{
  "head_dim": 32,
  "vocab_size": 8192,
  "norm_place": "pre",
  "tie_word_embeddings": false,
  "init_std_down": 0.0,
  "optimizer": "adamw",
  "learning_rate": 0.00394,
  "weight_decay": 0.042,
  "schedule": "wsd",
  "doc_mask": true
}
Each number is 50 + 12 x the weight over its row's rms, rounded and kept within 0 to 99. Layers, rows and columns count from 0. The size before them is the row's rms in percent of the matrix's.

# down: layer 5 MLP down (transposed), 192x64, rms 0.214, rows 171-191, columns 0-63
# gate: layer 5 MLP gate, 192x64, rms 0.253, rows 172-191, columns 0-63
# up: layer 5 MLP up, 192x64, rms 0.211, rows 172-191, columns 0-63
down171 096:40 36 40 57 58 36 33 35 57 37 74 41 64 40 50 52 43 53 47 53 72 40 45 52 59 77 61 37 49 66 63 65 45 15 57 29 35 50 51 54 47 38 36 27 45 42 56 38 55 51 47 42 32 48 51 57 37 67 55 37 51 50 60 56
gate172 079:64 46 30 36 72 48 33 55 50 74 52 50 56 33 54 41 45 53 50 39 54 66 35 41 26 44 33 61 65 34 37 41 62 34 65 44 62 62 48 54 66 43 61 38 47 41 35 52 54 31 48 36 47 48 61 73 50 70 41 58 62 36 58 61
up172 100:65 55 30 68 66 40 72 58 61 39 55 48 60 35 76 39 50 27 39 48 45 62 49 52 36 51 54 61 49 57 69 60 57 46 34 44 49 51 45 59 44 62 39 47 28 65 67 55 47 57 30 55 48 28 61 41 43 59 64 75 55 40 54 65
down172 097:42 22 45 55 36 52 37 47 36 53 54 75 60 52 80 44 55 37 54 37 37 60 56 61 52 43 21 56 57 46 35 44 54 28 62 53 47 80 50 76 50 59 64 46 48 59 58 40 59 47 50 56 60 46 35 44 47 46 52 53 55 44 74 42
gate173 128:33 74 38 55 63 39 60 59 44 43 52 67 37 30 58 46 55 50 59 39 49 50 57 32 33 39 56 55 40 47 44 51 59 49 33 34 71 60 47 42 55 50 58 26 62 48 55 62 52 52 55 79 50 58 41 19 50 62 37 59 70 55 44 70
up173 105:55 50 52 44 20 58 56 67 32 45 57 45 41 30 42 58 45 50 57 49 54 74 49 54 58 42 52 45 61 48 72 22 47 88 38 37 53 46 41 53 42 50 54 47 51 62 56 48 35 48 72 34 46 53 46 69 31 70 49 42 39 43 42 59
down173 105:52 43 47 67 53 63 59 39 53 57 57 63 76 52 52 61 26 46 71 36 40 57 41 51 37 20 48 59 36 46 62 54 46 57 49 61 52 66 38 43 46 63 50 43 50 70 43 71 76 55 28 63 58 64 42 31 35 54 46 54 64 58 43 55
gate174 112:54 46 75 37 43 49 62 36 39 64 32 45 49 49 35 45 72 64 57 35 12 58 63 60 55 43 50 34 39 34 58 46 60 43 47 52 41 55 58 52 83 35 58 38 46 44 58 70 53 40 59 65 46 40 66 42 43 59 57 46 47 52 40 50
up174 090:34 55 69 58 38 30 30 38 42 50 37 55 47 54 42 60 61 35 52 55 69 52 40 56 41 51 46 53 57 83 38 42 43 32 55 45 44 54 40 48 43 90 52 48 54 56 56 52 51 45 46 58 46 45 41 26 40 62 30 48 55 41 24 60
down174 094:52 64 34 48 26 49 30 40 59 40 75 56 58 51 43 48 50 35 45 46 72 59 48 34 64 37 46 36 57 64 54 49 61 54 42 33 54 42 36 70 60 34 63 42 59 47 49 73 51 55 47 55 78 45 45 75 41 29 43 49 36 49 56 48
gate175 111:33 54 45 60 51 56 50 50 58 30 44 51 25 42 31 55 77 58 74 50 38 42 67 54 46 47 68 57 46 54 57 36 53 43 70 41 60 30 47 49 80 22 52 64 60 51 55 62 50 43 63 55 38 65 44 57 49 64 54 55 33 39 50 57
up175 093:39 56 49 61 59 54 51 49 59 66 51 55 33 48 39 69 72 29 44 36 48 51 29 36 24 42 57 41 57 65 28 65 43 50 56 40 38 57 58 63 43 46 76 58 49 31 31 61 39 57 42 59 34 47 67 57 47 70 47 41 53 57 47 33
down175 094:41 99 43 62 49 51 51 40 50 50 47 58 52 54 54 58 57 48 59 50 59 36 42 64 52 32 46 48 57 42 53 32 65 34 57 45 52 48 32 67 57 47 59 48 35 64 39 66 63 63 37 45 36 61 51 70 55 78 54 49 52 40 44 41
gate176 106:26 63 54 56 51 58 33 51 56 40 34 52 56 29 53 64 35 70 61 42 71 69 50 56 24 33 36 43 57 58 56 52 46 48 51 52 61 65 62 51 90 47 64 50 53 70 68 56 51 64 50 34 46 51 55 66 42 53 43 45 52 48 54 44
up176 106:50 54 51 59 30 58 52 38 39 34 39 47 35 33 54 66 52 49 83 44 41 57 56 35 60 56 54 58 46 50 41 61 73 43 58 43 60 27 25 55 67 43 59 45 42 51 56 66 52 89 42 37 45 45 49 53 66 48 45 49 41 58 63 48
down176 107:44 52 62 52 45 68 70 65 38 40 32 53 65 41 56 44 42 53 64 46 44 51 59 64 66 06 37 63 56 51 57 51 47 58 49 59 61 82 55 45 50 58 65 40 45 63 59 56 41 32 57 42 38 34 38 51 46 44 69 55 47 64 56 41
gate177 080:45 70 59 63 79 41 41 50 55 41 38 34 46 50 29 62 54 40 70 46 65 34 53 66 57 37 50 66 53 50 42 49 56 46 51 59 64 45 46 47 40 63 52 53 54 48 59 63 58 48 78 39 26 52 81 65 58 44 34 61 41 49 33 58
up177 095:56 42 47 53 37 62 54 52 50 29 56 47 45 49 47 51 27 75 34 34 42 44 58 26 54 67 48 61 41 45 33 45 42 52 48 75 49 55 60 35 40 70 30 64 34 36 73 48 67 50 42 35 44 52 63 56 61 61 65 46 63 47 33 49
down177 102:46 13 56 56 34 76 54 59 60 48 71 62 47 43 57 46 46 57 59 60 62 49 52 41 45 51 40 51 33 53 58 55 41 68 47 53 58 48 67 31 52 44 49 44 32 41 49 63 97 44 52 65 49 49 62 53 59 49 45 38 50 41 57 38
gate178 078:42 42 31 31 45 61 47 66 35 37 36 61 53 58 49 31 56 34 49 53 47 69 66 48 62 48 29 51 69 48 47 52 55 55 53 53 27 50 35 42 54 38 60 42 80 31 48 63 45 42 57 72 69 45 39 43 37 75 41 50 53 62 57 55
up178 098:45 54 29 47 64 37 47 52 55 63 36 58 58 60 45 50 56 33 31 45 49 50 38 55 53 26 60 48 57 43 43 46 54 48 63 36 57 43 51 42 23 55 47 47 48 87 49 47 52 27 48 69 54 30 75 65 35 39 57 69 65 59 52 43
down178 094:32 36 45 51 39 41 76 52 67 35 41 41 42 45 35 53 69 44 41 50 82 66 58 44 51 77 42 45 60 44 47 34 58 43 40 37 57 52 53 64 72 53 58 53 48 30 51 52 72 58 41 40 38 54 38 69 52 54 49 59 58 48 63 69
gate179 109:68 64 46 67 55 47 65 73 57 52 35 69 44 45 34 43 52 45 49 59 55 84 67 52 46 33 74 50 56 44 42 46 49 69 63 50 39 62 60 50 49 49 54 32 49 52 38 75 50 55 49 48 47 55 37 50 37 46 57 70 68 43 34 71
up179 105:67 36 59 50 38 32 29 43 50 45 62 40 64 38 43 38 50 40 55 71 65 60 37 64 56 52 57 54 59 55 67 59 52 56 42 56 83 51 30 31 35 50 37 22 56 38 44 41 56 58 49 33 46 65 51 57 43 47 52 66 47 32 35 47
down179 103:46 30 48 56 37 62 31 37 44 71 38 47 60 43 31 50 49 72 36 40 42 39 64 59 54 75 68 57 41 61 40 48 23 59 75 48 53 49 50 45 51 67 62 37 55 70 54 79 68 51 43 45 55 56 58 61 42 44 43 43 51 49 54 47
gate180 102:41 82 64 39 54 59 54 74 51 38 51 50 67 45 35 55 83 57 61 45 59 55 37 45 51 30 46 51 66 26 61 50 63 44 43 61 65 59 49 40 46 64 51 54 37 38 61 57 38 48 45 38 62 42 55 23 40 40 47 46 60 59 54 64
up180 102:37 39 41 48 55 41 60 41 50 50 58 50 50 60 55 61 39 46 55 63 72 52 57 52 57 41 20 60 60 62 45 66 75 68 55 42 94 47 46 42 50 59 62 60 44 65 79 54 48 62 39 44 43 42 36 66 53 42 48 51 52 57 38 56
down180 099:41 25 47 43 52 52 52 61 51 64 56 65 57 54 43 35 50 31 56 48 52 47 47 42 40 11 45 59 43 63 51 38 41 48 32 58 63 46 30 56 37 70 63 38 60 41 59 43 70 31 42 56 31 38 38 59 39 56 48 61 57 70 40 34
gate181 105:53 54 53 59 74 55 54 47 49 36 32 48 48 38 37 63 50 29 59 57 48 39 36 87 55 47 55 39 71 42 49 38 76 29 40 44 38 38 35 44 47 57 48 53 53 58 36 59 47 40 60 52 45 53 43 28 28 48 40 57 36 67 44 39
up181 099:54 51 46 43 37 47 72 66 61 59 19 72 30 55 42 43 49 47 48 33 51 58 57 68 78 64 36 22 55 42 45 41 69 38 58 61 49 55 61 68 38 57 49 47 33 43 47 39 59 55 64 61 52 39 46 61 37 43 49 43 51 53 63 64
down181 103:52 41 50 57 46 50 36 23 41 65 46 38 63 57 76 48 58 47 46 38 38 45 51 56 36 72 71 48 46 46 35 55 60 33 63 63 45 50 80 59 49 40 48 51 44 55 44 47 13 53 56 48 62 54 47 33 53 44 54 60 51 44 71 29
gate182 089:65 45 58 65 55 64 58 61 72 65 35 56 45 73 46 47 30 39 47 33 39 56 69 55 36 41 59 47 60 37 53 62 75 50 59 37 59 37 48 49 59 46 43 63 54 33 50 57 44 64 29 55 51 58 26 38 65 59 33 61 46 50 27 52
up182 095:68 54 67 48 36 59 55 60 60 64 56 35 57 62 40 42 31 77 61 57 56 44 52 54 72 43 55 62 62 58 53 56 62 45 80 58 52 37 51 24 34 57 53 51 63 42 37 58 47 51 70 24 43 51 60 59 59 48 50 48 30 38 64 50
down182 099:48 35 34 56 38 59 38 50 58 31 37 61 54 53 38 55 40 41 46 33 57 60 50 38 49 39 49 49 45 45 43 56 62 56 44 53 57 55 53 59 58 52 54 58 66 38 45 45 79 63 46 78 99 68 46 42 52 61 40 51 62 46 61 42
gate183 076:56 59 64 45 58 36 52 52 47 73 56 34 39 51 55 52 66 72 53 49 60 52 45 72 68 59 37 46 42 28 52 55 71 71 55 75 77 49 57 52 43 55 59 46 29 48 57 58 59 51 38 43 35 58 48 34 68 69 54 50 41 43 34 66
up183 092:57 58 48 63 72 39 46 44 46 64 61 64 40 60 41 55 43 57 84 41 58 68 31 68 45 44 48 72 50 52 36 60 34 54 42 68 35 59 64 58 61 38 52 42 67 40 67 57 66 56 52 45 58 54 22 37 51 48 61 44 46 50 59 63
down183 089:70 47 49 60 70 31 59 53 44 52 69 50 57 44 59 39 43 73 57 47 60 68 38 50 52 70 55 61 42 42 39 61 37 61 53 69 51 36 43 63 56 41 47 48 50 62 68 61 71 67 50 48 66 44 43 28 31 53 66 42 26 62 55 64
gate184 106:53 72 56 58 69 33 42 42 73 41 32 55 54 44 55 36 46 24 52 40 65 50 40 58 52 41 35 45 74 62 51 61 51 41 68 57 58 51 39 55 56 59 66 56 25 50 67 60 28 51 67 53 47 49 55 52 40 71 26 39 49 60 60 48
up184 096:33 42 64 55 44 40 59 44 46 64 44 45 49 67 47 65 36 43 33 46 50 40 50 24 65 49 49 64 34 42 32 54 38 53 73 58 48 47 58 39 42 35 39 44 60 59 20 61 49 50 67 36 56 53 65 80 48 67 55 58 66 60 43 60
down184 094:63 42 49 50 48 52 54 55 83 67 47 63 48 44 36 47 45 32 45 41 42 46 53 37 55 46 43 54 30 63 60 49 68 26 56 56 54 41 30 27 62 42 34 44 33 20 59 57 74 43 48 50 43 48 47 41 40 50 50 63 51 53 21 45
gate185 114:52 68 40 36 47 72 54 54 41 47 47 77 48 44 40 52 53 38 69 51 26 50 61 77 69 43 46 66 45 38 54 68 57 54 50 38 52 49 48 64 53 41 42 52 58 36 49 69 39 51 64 69 44 76 61 37 52 66 29 62 46 52 33 49
up185 104:56 40 56 45 51 52 39 49 58 57 60 47 62 41 58 31 50 62 54 60 29 33 51 39 82 65 48 66 54 38 65 43 24 75 48 42 51 41 55 47 43 37 46 67 28 49 40 41 46 64 48 64 56 66 41 45 52 41 41 39 50 72 69 30
down185 101:44 34 38 35 31 74 42 56 52 45 62 52 50 57 65 45 48 53 62 58 37 38 48 58 39 61 35 39 54 66 53 63 48 64 44 64 43 66 45 47 58 46 48 57 72 38 45 28 66 54 54 54 89 60 61 26 54 62 45 39 47 62 37 56
gate186 119:41 64 47 56 59 35 67 52 45 53 38 53 52 59 44 65 59 50 62 61 61 65 60 47 37 31 62 64 57 33 59 54 51 63 46 40 53 39 24 36 58 46 71 57 56 46 50 54 45 73 50 78 44 39 73 17 48 53 54 35 67 52 53 56
up186 103:57 46 41 45 35 41 46 34 46 79 65 54 55 48 53 39 67 54 40 57 29 38 59 56 55 46 56 46 20 52 36 55 29 51 56 31 38 52 64 40 58 30 52 45 37 51 41 55 68 58 48 66 53 62 55 34 74 44 71 50 56 71 60 57
down186 106:50 28 60 48 46 58 39 36 37 44 49 59 57 37 35 67 54 64 72 51 37 46 53 41 47 62 48 56 41 48 52 56 34 60 57 67 58 38 56 23 38 45 45 62 53 26 52 62 64 51 68 42 20 34 36 28 49 56 44 69 57 48 67 57
gate187 079:34 55 30 54 28 61 50 62 36 50 45 53 55 31 33 26 49 59 51 41 28 40 51 39 48 55 17 45 49 42 25 47 48 47 61 44 48 49 56 56 62 53 68 61 55 71 64 48 52 67 67 38 52 58 31 51 55 52 30 37 42 56 51 59
up187 091:65 53 42 39 65 32 67 38 41 44 32 61 45 67 67 57 58 41 50 76 55 52 29 64 53 46 49 54 47 69 33 61 70 45 23 55 42 44 46 63 49 49 40 49 51 33 44 66 55 67 39 62 55 53 68 53 35 46 43 39 56 63 72 40
down187 087:47 43 58 63 44 69 41 47 38 40 73 47 62 44 26 47 44 51 66 37 55 58 39 37 49 38 57 29 50 47 66 46 53 56 32 36 65 55 55 30 59 58 44 41 53 26 56 47 28 59 47 58 18 49 45 38 32 32 47 53 62 51 45 33
gate188 079:58 44 58 40 67 47 50 60 62 54 37 47 46 43 39 42 49 52 47 50 47 54 73 54 73 44 44 31 67 53 54 78 47 47 30 93 56 49 38 51 64 54 49 54 54 54 30 60 49 58 53 35 44 68 78 50 47 52 35 58 67 52 43 45
up188 100:55 41 54 46 52 45 60 59 42 54 51 91 54 58 39 35 57 37 39 41 53 64 42 41 52 35 35 39 49 63 41 42 53 49 35 37 35 52 62 43 71 52 53 47 48 53 33 47 50 67 29 91 55 50 34 57 64 37 57 57 60 56 60 45
down188 097:54 78 62 68 49 63 36 49 43 51 71 39 80 62 60 39 56 58 49 35 60 35 47 50 40 67 37 53 57 28 47 51 31 42 64 53 36 70 54 39 56 56 62 42 45 45 77 38 58 58 49 50 57 45 43 53 50 59 65 49 38 64 53 71
gate189 089:55 66 49 44 70 28 66 69 43 48 23 68 29 60 54 64 64 51 49 54 67 48 62 51 31 50 60 62 40 44 42 42 64 36 45 37 69 35 48 50 74 52 54 41 42 45 32 42 45 47 72 62 48 47 29 50 50 48 41 54 60 44 36 60
up189 096:40 51 43 58 45 58 43 73 23 56 49 36 54 53 46 56 61 45 56 65 43 52 50 53 41 60 36 39 33 57 56 57 49 46 71 45 36 58 46 32 41 39 61 40 39 40 45 59 31 50 42 65 46 68 42 81 53 50 78 55 59 62 72 27
down189 098:48 69 63 28 25 62 56 56 40 42 50 57 70 56 64 61 64 36 52 53 57 36 40 49 47 45 45 51 59 27 39 52 52 53 42 36 61 50 36 51 51 54 56 49 38 67 44 91 26 65 55 51 34 49 35 44 52 39 43 48 43 69 57 52
gate190 079:59 48 52 47 42 59 79 55 29 46 45 45 68 47 40 51 46 46 46 55 36 67 36 37 45 36 33 56 81 53 65 49 66 38 51 54 42 48 44 43 60 49 62 22 50 45 50 54 53 64 57 69 56 79 48 45 51 39 55 25 43 63 67 47
up190 082:57 33 63 25 40 60 52 54 44 55 52 63 35 62 36 54 54 23 31 41 64 40 61 59 56 63 49 53 57 59 42 61 47 56 50 67 59 42 50 46 38 48 56 42 41 43 25 61 56 16 42 57 73 38 46 65 53 63 46 35 34 42 46 64
down190 086:41 59 44 70 70 48 39 65 56 29 57 58 45 32 45 64 51 45 47 58 36 41 69 44 57 51 59 47 57 42 67 31 42 58 45 53 63 31 50 49 67 57 46 71 62 50 71 34 53 42 57 28 31 47 33 51 74 54 41 49 64 39 70 57
gate191 087:70 51 22 60 71 51 43 53 43 59 26 44 62 65 37 44 53 50 48 37 60 53 42 61 50 51 56 52 55 37 48 43 62 56 49 49 65 47 43 60 44 49 65 39 45 48 66 47 48 41 35 70 57 66 39 51 41 56 81 74 83 63 48 61
up191 100:48 54 39 16 31 54 38 57 68 54 54 39 78 58 50 46 57 49 63 65 42 46 35 47 50 41 64 34 52 45 42 46 29 50 27 46 29 53 62 45 56 52 28 41 54 41 45 56 53 52 43 46 46 23 50 61 62 26 36 47 44 61 52 65
down191 098:68 32 45 37 35 56 27 62 60 65 57 61 74 56 70 38 60 48 25 48 69 50 51 37 56 33 53 50 56 48 55 40 57 30 37 52 62 43 62 61 45 46 69 64 64 25 50 34 30 59 51 60 49 49 38 55 40 44 59 36 59 56 53 48